Part of a small language model's weights.
Architecture: local attention windows, shifted keys, skips across layers.
Each number is 128 + 24 x the weight over the matrix's rms, rounded and kept within 0 to 255. Layers, rows and columns count from 0.

# layer 5 attention output (transposed), 128x128, rms 0.0572, rows 84-127, columns 64-127
[[130 147  94 121  82 173 132 137  85 156 151 136 129 122 141 112 133 138 141 120 160 115 120 159 125 142 142 164 103 146 159  85  94  89  91  79 128 124 139  89 141 140 134 145 145 124 162 105 102 151 130 150 127 171 113 148 117 126  99  88  89  88 144  88]
 [140 142 165 159 173  95 148  94 126 123  89 139 127 116 122 155 150 138 140 126 121 153 127 110 140 133  94  94 143 106 124 127 102 158 115 184 179  98  90 159 156 116 165  95 139  93 148 160 137 119  73  99 115 109 142  98 136 131 163 159 165 103 105 166]
 [127  90  94  95  96 171  97  80 200 158 114 122 164 128 160  99 137  94 149 159  73 168 138 136 152 160 118 151 149 115 167 192 108 155  84  97  85 111 152  93 168  72 145  86 138 132 109 171 168 125 140 135 126 204 145  97 131 149 129 101 101 107 125 127]
 [172 152 141 145 129 120 173 154  90 140 108 188 135 128 130 131 133 139  76  90 122 100 145 135 126  99 144 100 149 130 108  74 148  71 119 133 137 141 133 155 135  88 102 156  67  95 154 116 143 108 129  97 118 105 132 119 176 135 133 159 111 139  96 113]
 [131 124 173 174 115 100  88 123  89 108 163 121 131 188 140 145 139  90 139 115 140  91 118 140 159  88 105  94  93  81 113 134 157 144 146 140 121  96  99 120 118 135  90 116 102 123 125 105 103 133 111 113 127 161 166 142 159  91  86  92 174 157 167 145]
 [117 108 103 173  97 172 185 155 145 100 145 106 150 114 156 124 101 149 158 127 136 184 141  79  96  94 182 140 142 110 161 153 127 120 138 117 134 159 137  91 124 159 138  69 107 167 118 121 149 156  80 134 146 126 130  91 100  95  84 130 123 166 134 157]
 [125 142 156 136 145  68 118 169  98 162 173  95 112  97 132 108 127  79 188 113 120 118 156 128 111 164  75 188 123 132 142 171 137 133 165 149 108 155 154 122 101 132 158 146 130 194 142 133 103 104 114 168 145 183  94 138 116  85  87 119 126 191 138 112]
 [151 118 165 100 139  79  89 109 121 144 144 177  95 169 109 117 178  81 120 111 110 120  89 172 163 120  69 100  94 102 129 124 111 100 168 158 145  89  70 105 122 131 149 117 108  91 125 128 154 169 152 126 107 118 115 154 117  92 136 110 174 122 126  81]
 [110 137 114 201 140  74 163 118  82 148 161 139 179 161 151 141 139 125 142 148 156 106 119 119 108 128  96 114 157 137 152 137 133 130 108 102 123 132 134 104 114 112 183 177 140 198 159 183 193 157 137 136 157 124 120 137 146  87 112 125  91 131 164 119]
 [127 124 164 173 163 127 149 149 115  87 155 109 125 153 160 166  89 102 108  63 130 166 118 130 124 119 116 143 144  84 107  98 123 107 173 165 134 133 126 135 185 152  79  81  92 162 189 118  97 127 174 115 153 113 115  88 115 156 129 115 120 201 122 156]
 [147 121 172 153 138 131 173 114 122 150 116 163 142 108 127 121 156 104  92 106 126 107 104 150 142 162 126 119 164  96 148 147  99  89 103 119 130 112 110 119 134  82 170 105 123 140 129 132 159 132 191 121  97 123 116 121 138 156 180 117  88 125 138  73]
 [122 134 140 142 146 140 124 142  92 109 149 101 195 134 141  79  88 126 135 113 141 124  85  94 155 116 122 133  82 118  99 119  90 131 135 122 129  73  79 150 119  83 117 134 134 135  96 110  93 116 162 156 162 172 130  93 106 159 120 145  82 111 105 115]
 [147 112 184 144 158 141 137 120 116 109 135 144 158 151 134 139 126 143 125  96  98 150 103 139 145 140 182 120 147  80 165 135 153 119 124 138 124 159 122 153 142 130  96 162 102 103 163 118 133 116 133 121 133 101 137  96 126 165 146 104  84 142 112 124]
 [102 130 128 128 129 122 133 107 181 107 154 114 112 145 171 153 125 108 119 150 134 127 123 122 119 126 144 125 136 133 148 130 141 150 152 106 119 143 146  76 110 161 127 103 140 147 116 138 166 124 108 125 134 100 156 187 112 129 137  68 124 116 141 147]
 [121 122 138 149 150 161 168 166 132  93 177 134 190 172 185 134 153 160 134  93 185 129 171 106 130 134 162 120 109 139 127 155 130 102 136  77 116 135 124 129 113 150 132 113 149 185 137 101 155 120  90 134 113  80  99 140 105 130 125 144 132 157 149  81]
 [124 131 173 187 154 105 111 104 116 107 153 110 167 172 136 153 114 100 133 133 134  99  93 112 150 132 146  82 124  89 130 124 102 163 114 111 151 136 109 124 129  92 117 110 152 125  98 119  73 158 173 133 115 150 164 133 128 154 128  99 100 114 170 135]
 [139 150 134 149 113 176 159 136  62 155 108 144 175 112  71  94  96 159  80 139 116 124 159 143 133 135 159  91 159 117  85 119 137  88 129 107 156 122  95 151 155 108 142 115 115 105 152 158 162 112 136 121 126 131 159 111 127 130 109 102 109 123 128 123]
 [156 130 185 116 130 140 128 154 116 123 146 149 139 147  93 168 116 123 161 101 145 107 177  73 126 115 112 128 130  95 141 105 139 139  85 191 100 129 186 192 114 140  86 139 144  98 107 116  69 116 125 141  83 115 131 132 185  90 146 155 156 181 121 133]
 [130 143 133 115 147 142 130 144 129 126 103 156 105 133 156 172 153 145 129  96 118 137 149  83  86 119 163 141 129 120 171  85 160  89  86 152 144 132 152  89 166 153 142 109 113 124 137 129 108 192 125  89 170 135 108 104 141 129 167 146 145 117 110 166]
 [118  99 115 175 129  89 166  88 145 151 142 115 148 117 112 148 141 120 121 182 160 101 105 153 118  94  84 171 178 150 181 171 127 150 158 156 108 127 167 145 107 136  91 147 111 185 187 166 146 115 150 129 168 107 133 142 115 127  62 132 106 102 164 156]
 [127 169 112 149 138  99 109 100 156 116 114  80 123  34 129 135  91  94 133 104 120  77 128 145 160 159 133 198 144 176 150 126 142 131 131 144 140 108 106 108 158 130  80 104 114 123 140  98  84  97 107 110 131 148 156 129 130  98 108 107 135 157  48 138]
 [155 137  61 156  98  85 139 123 141 132 109 128 114 103 144 116 129 109 105 149 106  59 138 136 148 122 139 127 163 144 149 145 134  98  94 133 111 125 118 119 102  81 102 140 113 129 119 111 124  89 156 113  95 143 171 148 214 132 116 124 123 147 144 100]
 [139 123  88 158  99 177  94 124 131 162 184 131 145 172 112 123 112 159 115  93 105 126 108 156 158 126 125 153  68 147 158 138 139 104  95 141 158 114  76 120 167 142  91 125  63 125 175 116 116 134 130 116 148 197 125  63 143  84  93  97 153 173  96 106]
 [136 147 178 110 128 101 144 119 144  79 106 129 152  56 169  65 128  92 130 129  79 125 151 103 142  96 165 114 177  87 125 172 178 124 183 129  94 131 135 115 120 105  83 138  82 141  85 121 159 155 107  99 174 110 165 143 115  99  98 111 103 139  77 132]
 [131 198 158 190  95 110 191 129 133 105 158 104 138  98 141 113 145 127 152 138 145 145  76 131 178 103 165 135  95  80 119 114  70 174  88 123 156 101  74 151 125 153 173 161  88 131 116 103 140 128  87 100  85 197 141 142 168  81 146 148  82  91  82 149]
 [148 161 143 167 184  92 139 125 172 142  98 135 116 138 182 147 180 115 145  88 177 149 135 160 148 110 112 170 130 190 139 165  84 156  86 165 128 149 156 111 133 137 138  91 166 142 156 159 141  63 100  95 123 161 118 160 143 163 116 152 126  92 133 140]
 [130 110 102 136 171  87 125 117  77 143 173 127 123 140 175 163 149  85 117 139 120 115  94 157 123  85  48 130 135 173 113 118 112 170 153 137 148 136 144 122 133  99  98 175 101 144 147 140 199 104 114  84 123 107 141 129 138 140 125 152 143 128 102 129]
 [140 157 165 124 173 105 148 108 137  94 103 158 129 117 153 158  64  98  88  67 163 104 126 108 145  82 198 150 131 134 150 110 169 123 130 119  99 168 181 139 132  90  66 120 133 147 134 130 122 113 188 119 110  87 127 155 149 150 152 100 118 154 148 131]
 [140  84  91 140 133 146 141 123 166 123 113 156 127 132 170 123 194 139 138 178  82 140 168 142 125 125 123 110 172 126 122 160 102 149 113 153 117 141 158 131 142 111 114 107  92  94 145 147 156 120  99  93 112 149 179  91 163 135 150 161 116 112 113 142]
 [132 118 129 118 157 149 142 118 143 158 154 108 168 141 122 115 125 163 123 117 119 176 130 169 164 176 112 143 122 157  92 144  81 132 115 126 152 136 114 168 125 141 129 153 132 123 146 134 138  69 115 167 100  88 120 140  94 150 141 136  92 119  92  90]
 [127 148 110 165 153 137 115 126  99 125 106 127 129 119 152 163 161 137 142 143 153 105 155 119 101 147 176 129 120 150 134 148 197 148 124 112 149 118 146  98 128 121 146 143 149 161 145 141 154 119  60 105 123 128 149 146 135 118 134 123 142 115 135 162]
 [110 118 165  89 158  86 113 105 130 146 128 132 123  98 124 108 120 100 132 134  88 125 115 141 140 127  93 137 154 123 127 149 161 159 177 135 107 136 145 150 138  90 146 188 146 132 144 160 172 125 157 108 144  98 131 134 120 129 105 148 137 141 137 155]
 [125 124 107  67 140 177 129 127 145 164 167 156 135 106  98  94  99 156 151 130 116 145 153 108  94 149 125 109 136 144 179 136 132 121 116 146 133 144 133 110 150 147 145 175 128 111 130 133 172 158 118 119  85  87 132 142 154  70 132 125 154 160 107 107]
 [134 127 136 148 126 153  88 117  76 168  88 127 129  91 110 149 146 109  69 164 127  98 134 143 109 152 141 102 141 149 106 134 156 143  98  95 172 134 185 109 160  87  97 119 118 134 111 184 168 160 104 138 120 150 175 121 109 159 127  92 118  77 119 133]
 [144 124 177 115 117 174 125 145  94 134 123 135 123 106 113  58 152 123 121 121 118 137 115 145 125 100 119 128 162 104 139 162 118 123 159 115 105 141 159 123 102 142  97 117 135 116 120 128 163 141 127 142 123 176 154 151 107 144  90  74  86 118 122 117]
 [ 80  96 115 127  82 145  97 122 140 103 134 106 121 149 131 101  94 100 127 153 117 118  63  90 136  76  97  99 115 135 128 109 130 179 165 103 122  83 117 113  93 116 147 101 153 106  79 138 136 121 128 173 138 137 161 162 118 118 118 131 116 120 110 134]
 [124  95  93 151 125 138  99 123 137 121 158 142 139 201 211 183 116 102 127  95 150 118 114 130 135 123 115 135  99 170 161 105 103 110 114 101 131 126 166  59 133 112 127 109 137 158 154 141 153 112 144 162 122 140 135 145 144 135 143  92 116 144 118  73]
 [131 146 184 130  72 122 116 170 162  98 152 129 162 118 154 107 144  97  86 139 147 115 147 110 157  64 120 133  90  86  75 135 132 117 142 116 115  79 171 144 137 140  89  83  58 153  84 115  94 133 117 157 149 164 153 157 104 137  53 116 133 106 116 152]
 [135 152 172  83 115 119 121 101 132  81 129 149 136 138 150 134 132  86 122  98 139  97 121  97 157  88 120 113 126  88 132 134 140  97 123 125  65  66 130 108 128  93 116 125 143 133  91 108 142 118 157 116 117 119 121 171 151 141 151 118 140 138 158 119]
 [122 140 117 178  88 103 126 149 102 138  99 136  98 114 173 143 159 135 143 132 112 128 122 124 118 135 130 121  97 111 127  75 138 119 111  92 190 113 112 100 154 142 213 144  78 143 128 147 107 180  69 143 147 151 101 109 126  96 128 161  94 108 106 147]
 [104 127 118 108 133 146 132 115 143 127 172 117 170 156 129 121  84 114 122 125 127 160 157 134 141 100 120 124 154 143  91 125 116 137 143 115  99 186 133 132 139 157 104 126 142 130 123 127 142 102 143 101 121  98 155 172 137 107  76  88 147 165 161 151]
 [136 192 142 117 200 111 155 110 126 122  92 126 164 101 116  91 138 178 138 109 157 115 149  94 131  87  95 139 132 155 140 162  87 101  97 196  85  70 107 151 121 138 148 147 151 112 133 139 141 120 145 101 179 130 111 118 199 134 132 159 152 129 128 131]
 [138 132  87 130 155 125  90 136 136 136 144 101 132 131 113  77 133 155 121 142 121 133 145 124 133 124 137 112 121 154 150 185 119 133 129 121 119 172 103  99 107 112 124  86 158 142  84 104 129 173 157 120 127 135 117 120 113 120 124  99 183 155 163  94]
 [119 138 117  99 135 123 128 100 140 113 100 149  95 104 144 129 154 135 135 114 100 118 101 169 130 101 149 127 140 133 160 104 141 112 137 119 119 132 125 119 164 102 114 161 116  90 146  94 120 166 143  44 133 126 131 116 125 142 120 163 120 124 148 164]]
# layer 5 attention value, 128x128, rms 0.0555, rows 85-127, columns 64-127
[[ 91 111 114  92  84 154 100 144 126 151 154  94 121 139 140 101 108 128  89 119 118 105 126 138 123 104 139 150 148 157 126 133 132 113 127 101  79 154 161  68 107 151 100 182 116 172 121 109 111 153 170 157 132 154 117 156  94 131  89 108  94 149 141  94]
 [121 167 168 139 180  88 124 168  74 110 128 119  99 112 111 140 122 151 107 118 138 120 140 135 120  89 138  98 100 198  79  48 138 126 156 159 148 146 121 144  86 181 122 188 137 132  93 106  77 121 108 126 143  62 104 160 125 116  86 163 121 142 138 123]
 [113 117 107 116 134 132 110 104 171 130 134  85 114 144 111 131 115 118 187 167 134 144  85 123 128 160 107 147 104  97 162 197 109 170 149 109 116 103 118 102 143 153 148  93 170 145 111 130 113 141 126 160 126 150 114 114  74 122 132 107 140 117 148 170]
 [149 137  71  98 132 139 146 118 176 155  88 118 118  82 110  84 115 177 117 133 135 147 127  91 122 184 142 175 167 137 141 105 110 113 101 101 141 167 143 142 156 108 168 115 166 136 133 124 150 125 154 124 137  97  95 129 104 159 190 147 131 116  68 130]
 [117 127 140  91 177  90  95 114 102 131 149 143  88 121 111 139 159  99  99 124 105  96 122 191 144 156  97 126 119 165  88 108 120 133 114 130 128  95 117 155 113 121 109 187 142  85 132 158  96  99 158 131 117 123 137 155 151 134 155 117 126  83 136  91]
 [122 141 118  99 105 185 143 108 161 111  90 146 152 141 130 148 154 173  71 152 142 149 112 161 131 105 178  81 132 138 121  81 112 118  88 113 142 108 101 129 144 111  87 110 120  72 113 131 152 147 144  98 133  60 160 144 136 172 187 157 130  70 139 136]
 [100 124  79 160 110 176 156 129 131 130 111  67 166 118 133 126  66 150 130 142 167 116 143  84 112 148 188 158 170 136 123 125 128 155  99  88 122 166 185 156 133 116 119 106 153 165 136 120 101 108 115 126 132 133 137 113 151 146 137 152  86 145 127 212]
 [132 118 142  64 132 167  85 150 175 127  59 120  98  90 118 112 115 133  97 120  99 152 136 152 139 139 136 132 112 122 112 134 151 140 142 158 125 113 142 159 133 145  73  84 137  43  83  84  65  97 116 114  96 137 130 132 114 170 148 124 114 131  89 146]
 [117 141  91  98 106 144  90  99 134 180  96 164 128  97  81  90 172 158 136 182 115  84 138 121 132 136 129 131 112 176 132 184 112 128  84  73 129 105 127 114  84 110 184 165 179 113 110 138 144 144  77 142 107 147 136 172 146 111 147 133 143  68 130 121]
 [ 85 146  96 112 118 147  89 143 130 127 118  96 129 144 113 121 108 136 138 142 125 149 147 129 118  95 117 140  85 206 120 117 140 163 143 131 121 136 146 138 113 174  99 168 150 108 116 114 105 130  82 129 140 139 127 151 123 125  71 134 135 148 109 208]
 [115 148 106 126 142 118 136 133 171 124 112 153  76 104 134 155 175 140 135 133 108 152 177 169 113 145 131 113 152 162 142 143 161 141 111 144 133 182 153 102 118 169 130 157 121 130 115 141 143 148  79  86 118  99 126 166 158 124 123 113 149 151 138 121]
 [139 144  92 110  90 108 121 137 123 139 117 123 108 122 121 120 112 124 133 162 172  86 133 111 133 135  88 149  94 157 106 124  91 130 135 119 145  96 117 122 116 126 170  96 150 141 112 141 126 130 139 131 126 165 120 149  98  88 117 128 182 108 142 142]
 [150  97 128 129 117 120 127 117  74 160 100 145 142 126  93 120 110 148 117 128 123 134 146 106 135 122 104 153 125 104 107 127 117 103  93 141 138 120 132 200 132  93 123 112 128 104 150 123 104 124 148 130 125 153 110  71 141 134 110 156 129 127 135 122]
 [132 131 116 125 115 101 112 117 134 157 105 137  74  79  84 136  89  85 143 157  92 128  91 143 108 139 109 137 161 120 129 127 143 150 136 163 164 134 124 148 122 103 102 116 118  63 121 161 107 133 176 125 145 180 135 106 167 147 144 116 104 105 129 143]
 [130 132  85  82 111 146 139 153 130 167  86 146 102  76 127  75 139 166 120 135 133 143 170 132 107 124 102 179 124 180 125 124 162 100 148 149 110  97 144 124 118 162 151 157 128 137 156 115 203 120  98 122 139 123  95 134 132 119 149 141 149 141  51 124]
 [117 129 141 110 137  71  98 121 205 125 126 115  59 138 162 169 182  97 154 135 137 101  91 120 131 125 102 143  93 172 185 154 101 151 126 125 112 118 158  88 123 151 115 144 133 141 105 106  93 147 124 138 126 137 102 155 133 136 147 153 163 143 110 156]
 [122 130  81 139 116 114 127 121 136 137 112 140 123  96 155  66 135 139  88 155 124 155  81 173 123 136 136 145 131 136  90 148 136 135 171  60 166 145  66  61 131 118 189 116 133 154 153 114 200 140 158 122 169 132 112 117  70 174 135  99 108  78 151 112]
 [151 104 120 130 108 106 111 104 122 131 156 124 145 112 101  98 111 108 122 147 123 120 102 158 152 131 110 128 137 143  77 163 114 168 147  95 116 123 102 153  89  96 119 155 152 121 137 118 141  61 117 167  74 114 149 147  87 128  82 111 122 146 140  94]
 [115 128 140  77 141 176  81 165 107 110  95 123  96 137 148 105 131 138 110  75  82 148 163 131 124 171 145  79  77 129  85  82 127 120 107 118 126 115 111 125 142 125 167 120 155  87  57 109 107 124  96 119  77 141 133 105 125 125 179 123 102 139  84 115]
 [139  91 144  84 123 159 138 149  92 130 161 151 116 218 125 134 167 170 122 169 116 166 149 130 103  94 116  80 117  91 118 116 100 113 106 119 101 158 139 140 103 117 192 142 124 150 136 136 164 153 143 153 125 109 112 121 131 165 142 147 110 107 205 128]
 [144 119 167 100 136 140 132 113 105 136 127 119 139 169 117 148 109 154 154 123 151 172 108  87 116 139 118 138  96  76 144  95 126 141 166 134 132 123 147 141 165 162 141  98 129 124 153 134 160 151 112 142 152  99  93 107  69 127 150 127 158 112  95 176]
 [126 130 164 109 162  75 150 142 124 107  82 109 101 103 146 115 140  88 138 165 171 122 153 108 139 151 135  97 182  87  95 123  97 141 164  74 110 152 165 164 112 113 174 121 197 118  89 147 122 117 125 131 108  64 127 184 116 156 161 159 116  98 151 157]
 [117 122 100 142 153 149 122 129 117 150 146 116  86 186 113 182 128 169 136 135 145 144  99 138 105 155  90 126 108 195 123  74 106 137  71 145 151 136 116 113 119 148 161 131 151 120 138 157  84  97 134 155  97 153 104 106 136 141 119 142 131 108 193 126]
 [136  87 100  52 155 136 103 132 133 160  87 146 125 177 110 143  84 135 107 105 143 111 171 110  94 149  77 117 148 141 138 135 175  71 178 134  88 160 154  99 144 106  90  85 154 135 159 165 130 150 186 149 156  60 123 113 110 175 139  94 176 163 166 130]
 [ 96  97 126  70  82 159 126 134  82 113 143 120 141 124 109 123  96 133 111 160  79 136 127 101 106 141 110  82 136  93 113 101 175 116 171 124 101 120 100 120 114 125 101 182  93 135  96 124 110 193 158 189 134  73 143  92 103 101 112 116  97 162 105 101]
 [132 143 154 123 110 161 128 162 196  91  74 121 138 114 125  95 123 168 137 137 119 150 154 107 131 166 185 126 112 108 139 131 155 115 117 132 108 137 121 147 100 153 131  99 147 117  74 143  35 125 142 160 119 122 124 112 103 119 109 110  92 130 170 121]
 [131 106  92 115 114 138 114 156 118 149 148 140 130 138 114 116 198 164 166 190  76 150 121 143  91 155  50  93 140 156 106 147 104 122 130 146 140  92  80 119 116 171 191 143 136 119 121 145 128 148  63 145 141 179 120  97 115 110  90 147 108  94 111 127]
 [128 161 169 120 124 114 119 134  78 145 129  83 124 126  95 138  91 124 110  81 158 117 109 110 137 106 116 152  89 133 147  83 167 108 141 130 127 107  98 107 116 154 159 159 155 160 109 131 100 147 169 180 127  91  85 151  68 121  98 107 131 150 150 117]
 [ 97 145 151 140 111 120 113 147 102  98  88 123 103 115 133 139 128  97 123 152 145  86 134 106  94  78 139 104 117 101 162 137 163 125 147 148 117 118 138  88 131 131 127 105 133 156  90 134 118 195 137  95 168 175 123 132 174 120 130 114 139 129 171 155]
 [151 102 141  79  90 103 150 118 160 144 141 127 121 130 114 105  96 125 120 111 102 157  95 123 144 104  79 138 156  82 130 113  87 121 139 154 110 137 123 158 137 115 103 119  94  91 110 109 113 119 199 158 119 131  98 106 105 149 120 130 129 131 115  85]
 [126 141 106 167 116 161 140 157 142 104 130 124 114 133 158 146 166 156 127 117 144 144 128 115 134 137 160  90 117 172 125 103 112 115  96 136 131 132 133 109 111 150 105 113 111 130  78 119  68 121 101 146 115 144 134 122 108 127 121 137 107 113 113  84]
 [117 116 153 199 107  87 141 138 130  90  90  99 123 161 152 156 161  92 114 126 139 111 103 156 156  96 150 155 119 110  64 124 109 149 137  88 123 133 135 139 101 117 120  69 126 134 127 129  87 103 153 145 177 164 131 115 111 177 124 121 105 101 176 136]
 [113 140 137 111 136 103 142 118 191  90 131 116 129 153 142 100 138 155 155  98  91 161 128 124 143  86 102 150 126 146 153 126 114 126 130 177  78 110  86 128  97 161 157 149 131 114 119  81  84  97 136 116 131 105  93 132 146 115  97 160 119 170 143 127]
 [117 151 100 153 130  83 145 107 170 133 109 130 139 163 136 183 125 134 128 128 145 121 146 118 117 147 123 132  84 168 114 100 138 129 104 137 143 116  93 140 151 113 166 141 126 148 120 144  98 119 138 132 130  63 104 121 165 117 168 172 163 132 145 162]
 [145 143 135 155 201 125 159 138 125 133 135 131 121  98 150 142 180 153 118 101 135 168 186 161 129 171 169 135 148 125 117 147 137 112 106 167 127 184 149 135 142 141 104 166 120 154 161 130  98 135 114  89 114 139 113 109 153 140 126 140 106 140 170  90]
 [130 151 153  96 152 110 138 132 123 130  81 119 161  75  53  79 132 139 130 187 104 145 159 130 122 135 138 135 163  91  92 166 141 135 132 148 147 127 106 202 106 162 132 125 156  93  95 102  95 140 114  87 138 129 116 114 122 138 127 139 106 124 146 177]
 [113 139  93 147 207 136 134  76 117 149 116 114 101 138  91 139 127 146 160  99  91 175 106 125  88 169 121  96 171 183 173 118 138 140  98 158 133 173  87  89 108 112 174 167 189 121 135 142 143 127 127  93 116 104 124 115 176 134 187 151 103 149 143 101]
 [134 114  84 160 150 120 124 144 112 176 125 108 138 119 102 143 122 174 142 150 100 157 118 133  98 174 133 150 136 174 135 114 131 153 125 135 199 203 135 145 121 141 138 135 126 129 139 134 120 137  93 129 149 149 109  90 101 115 101 125 115 127  93 152]
 [135 125 139  80 163 144 106 104 157 129 170 107 139 131  77 101  96 117 108 103 159 141 122 166 136 114 122 135 146 121 126 172 112 138 121 158  74 112 123 133 130 114  40  97 183 116 141 101 151  99 182 102  97 124 154 145 145 145 156 102 167 164 142 115]
 [150 121 136 150 122 113 118 139 117 122  85 137  83  91 138 141 175 140 143 131 115 105 114 103 112 152 127 131 117 130 161 144 137 116 128 127 146  81 127 130 104 116 142 121 119 145 137 135 119 148 105 162 151 143 109  98 130 145 173 148 106 100 100  87]
 [101  93 121 136  76 144 114 140 144 139 151 117  83 150 149 180 126  93 114 141  90 136 117 141 127 166 138 116 130 118 119 100 168 144 157  80 149 195 154  86 135 110 101 146  91 135 111 135 109 141  88 162 104 117 127 133  46 132 106 116  97 134 119 111]
 [129 125 155 136 109 138 153 114 115  99 146 157 121 124 164 176 114 104 143 115 136 128 119 119 135 135 143 149 140 108  99  60 151 140 131 126 142  91 152 168 124 132 122 168  98 111 161 170 120  82 103 165 132 123 139 133 153 127 129 147  96 105  95 143]
 [166 115 114 167 103 125 131 152 116 132 150 122 151 170 119 152  92 125 157 131 168 111 146  67 121 161 106 129  99 102 115 142 124 136 135 129 114 104 137 157 123 138 134  83 126 162 127 149 155  89 123 213 130 125 124 127 108 100 149  94 162 140  73  94]]
# layer 5 MLP up, 512x128, rms 0.0592, rows 0-8, columns 64-127
[[173 130 138 108 103 106 160 128 108 151 151 143  90 142 124 122 101 137 117 142 161 114  99 153 136 169 129 112 107  90 144  83 135 130 121 138 136 135  93 110 121 131 123 159  77  99 155 144 122 142 116 130 113 140 135 129 157 110 148 100 161 115 171  88]
 [ 86 128 148 110 142 123 145 136 108 101 178  95 121 137  89 129  82  74 119 139 100 116 110 156 116 124 140 134 113 137 135 108 139 114 169 139 176 159 113 144 143 124 140 111 147 149 149 121 145 100 185 152 122 118 129 113 137 167 103 126  94 128 137 155]
 [131 138 165 175 151 103  91 125 107 113 137 135 141 139 160 112 155  87 133  82 128 131 119 121 122 152 138 114 122 159  81  80 160 110 163  96 135 120 141 160 125  98  93 146  98 114 124 133 120  81 136  95 145 160 158 118 154 156 187 149  91 163  91 110]
 [138 122 146 142  90 113 117  81 144 121 158 108 123 165 125 146  89 119 118 116 179 179  96 135 103 151 101 120  92 119 123 128 120 147 108 129 124 101 117 100 116 103 141 127 169 139 111 164  92 148 119 171 169 111 100 154  96 149  79 149 154 127 112 141]
 [105 129 126 106 122 139 102 149 157 156 152 102 146 174  66 101 141 128 110 139 136 115  86 139 101  99 149 111 156 175 105 132 152 143 171 104 114 162 140 157  66 105 138 134 151 127 107 145 148 146 157 147 141 113 126 151 125 157 117  55 125 133 160  78]
 [122 148 118 131 115  92 119 117 167  95 136 126 115 103 130 156 128 129 122 113 142 178 111 127 103  83 131  94 138 108 124 106 119 160 144 138 102 136 143 135 125 106 131 139  93 139 118  99 155 109 139 121 117 123 102 107 108 134 108 110 129 145 109 142]
 [151 139 141 209 115 144 181 125 142 146 167 122 169 108  94 119 161 168 170 161 133 150 111 144 139 129 131  94 146 100 142 145 108  76 167 133 144 133  94 142 106 126 139 110 133 144 112 115 147 128 110 124 106 172 115  92  98  80 100 144  82  99 169 137]
 [102 110 161 198 133 136 117 105 108 104 131 102 112  80 127 146 101 130 155 149 149 137  73 145  90 134 153 184 139  99 184 139 133 164  61 180 188 146 107 122 135 135 136 159 134 123 132 120 114 122 125 128 127 149 140 105 107 174 139 122  97 162 107 119]
 [165 148 112 133  96 118 119 127 127 126 143 130 103 138 157 110 113 133 174 107 115 141 128 120 127 123 151 132 106 152 126 140 113 143 115 118 113 149 132 112 120  84 110 148  63 152  94 104 161 141 160 144 106 113 119 137 110 124 150 110 128 155 142  98]]
# layer 5 MLP down (transposed), 512x128, rms 0.0475, rows 0-8, columns 64-127
[[ 83 137 122 165 152 137 103 121 139 132  70  84 129 107 120 120 126 118 124 104  86 144 143 138 124  73 127 166 133 159 113 182 107 141 153 161 101 120 138 138 124 102 160 134 169 158  82 138 141 113 131 108 165 121 133 120 115 161 142 163 104 106 119 163]
 [127 142 129 199 122 131 117 112  85 147  89 114 130 103 115  95 110 114 117 117 137  97 147  95 143  88 117 143 145 145  90 137 135 163 139 128 100 104 152 137 159 112 132 158 121  94 128 102 129 116 146 159 142 152 117 150 144 139 136 107 107 129  90 115]
 [135 107 160  87 132 123  63 128 125 122 161  98  96 139  99 149 132 111 106  93 113 144  94 112 109 159  98 136 102 123 129 145 126 147 112 114 152 102 112  81 109 171 113 100 122  98 124 119 133 120 121 177  87 131 120 139  89 128 100 111 180 123 113 106]
 [ 96  88  95 102 129 153 122  93 129 135 187  99  82 147 116 164 130 145 138 113 114  32 144 154 102 116 139 104 147 161  81 114 129 115 136 151 128 100 149 145  65 139  96 157 118 166 121 161 139  92 147 147 139 105 111 110 134 151 151 125 114 146 126  91]
 [112 113 118 204 138 141 112 145 106 117  81 126 136 142 188 166 106 172 156  91 139 107 169  77 123 123 151  96  92 179 146  93 136 129 122 128 125  75 115 108 135 158 142 145 142 138 126 183 121 140  87 167 185 100 123 117 174 114 115 139 113 125 113 138]
 [ 80 172 138 130 179  95 124  94 149  96 103 117 165  89 150  99 140 116 142 142 156  94 146 144 153 102 131 125 148 135  87 187 170 165 142 122 125 101 171 134 149 115 158 160 134 181 118 173  98 128  73 134 146 110 145 174 171 153 126 120 120 125 112 120]
 [140 191  93 138  97 153 149 121 139 167  94  99 141 128 142 196 140 143 131 120 142 171  98  85 172 142  84 151 143  94 140 104  99 106  99 152 167 132 109 133 105 130 141 106 162 140  80 132 125 163 133 115 133 170 172 212 106 146 109 101 114 149 117 123]
 [134  79 166 114 100 171 145 146  85 131 132 118 121 160 130 150 138 118 126 106 131 137 122 111 122  96 126 133 175 104 105 104 122 137 112 136 132 168 127 201 104  77  99 128 138 123 150 103  91  78 141 127 120 132 144 125 109 136 154 157  72 114 171 110]
 [ 98 126 119  91 183 152  70  81 141 140  95 102 153  92  76  89 137 147 102 132 116 145 131 143 114 134 124 148 123 166 116 144 153 129 112 106 148 126 107 105 171 145 155 141 166 137 105 131 127  74 120 147 132 100 124 126 150 125 170 158 111  89  95 127]]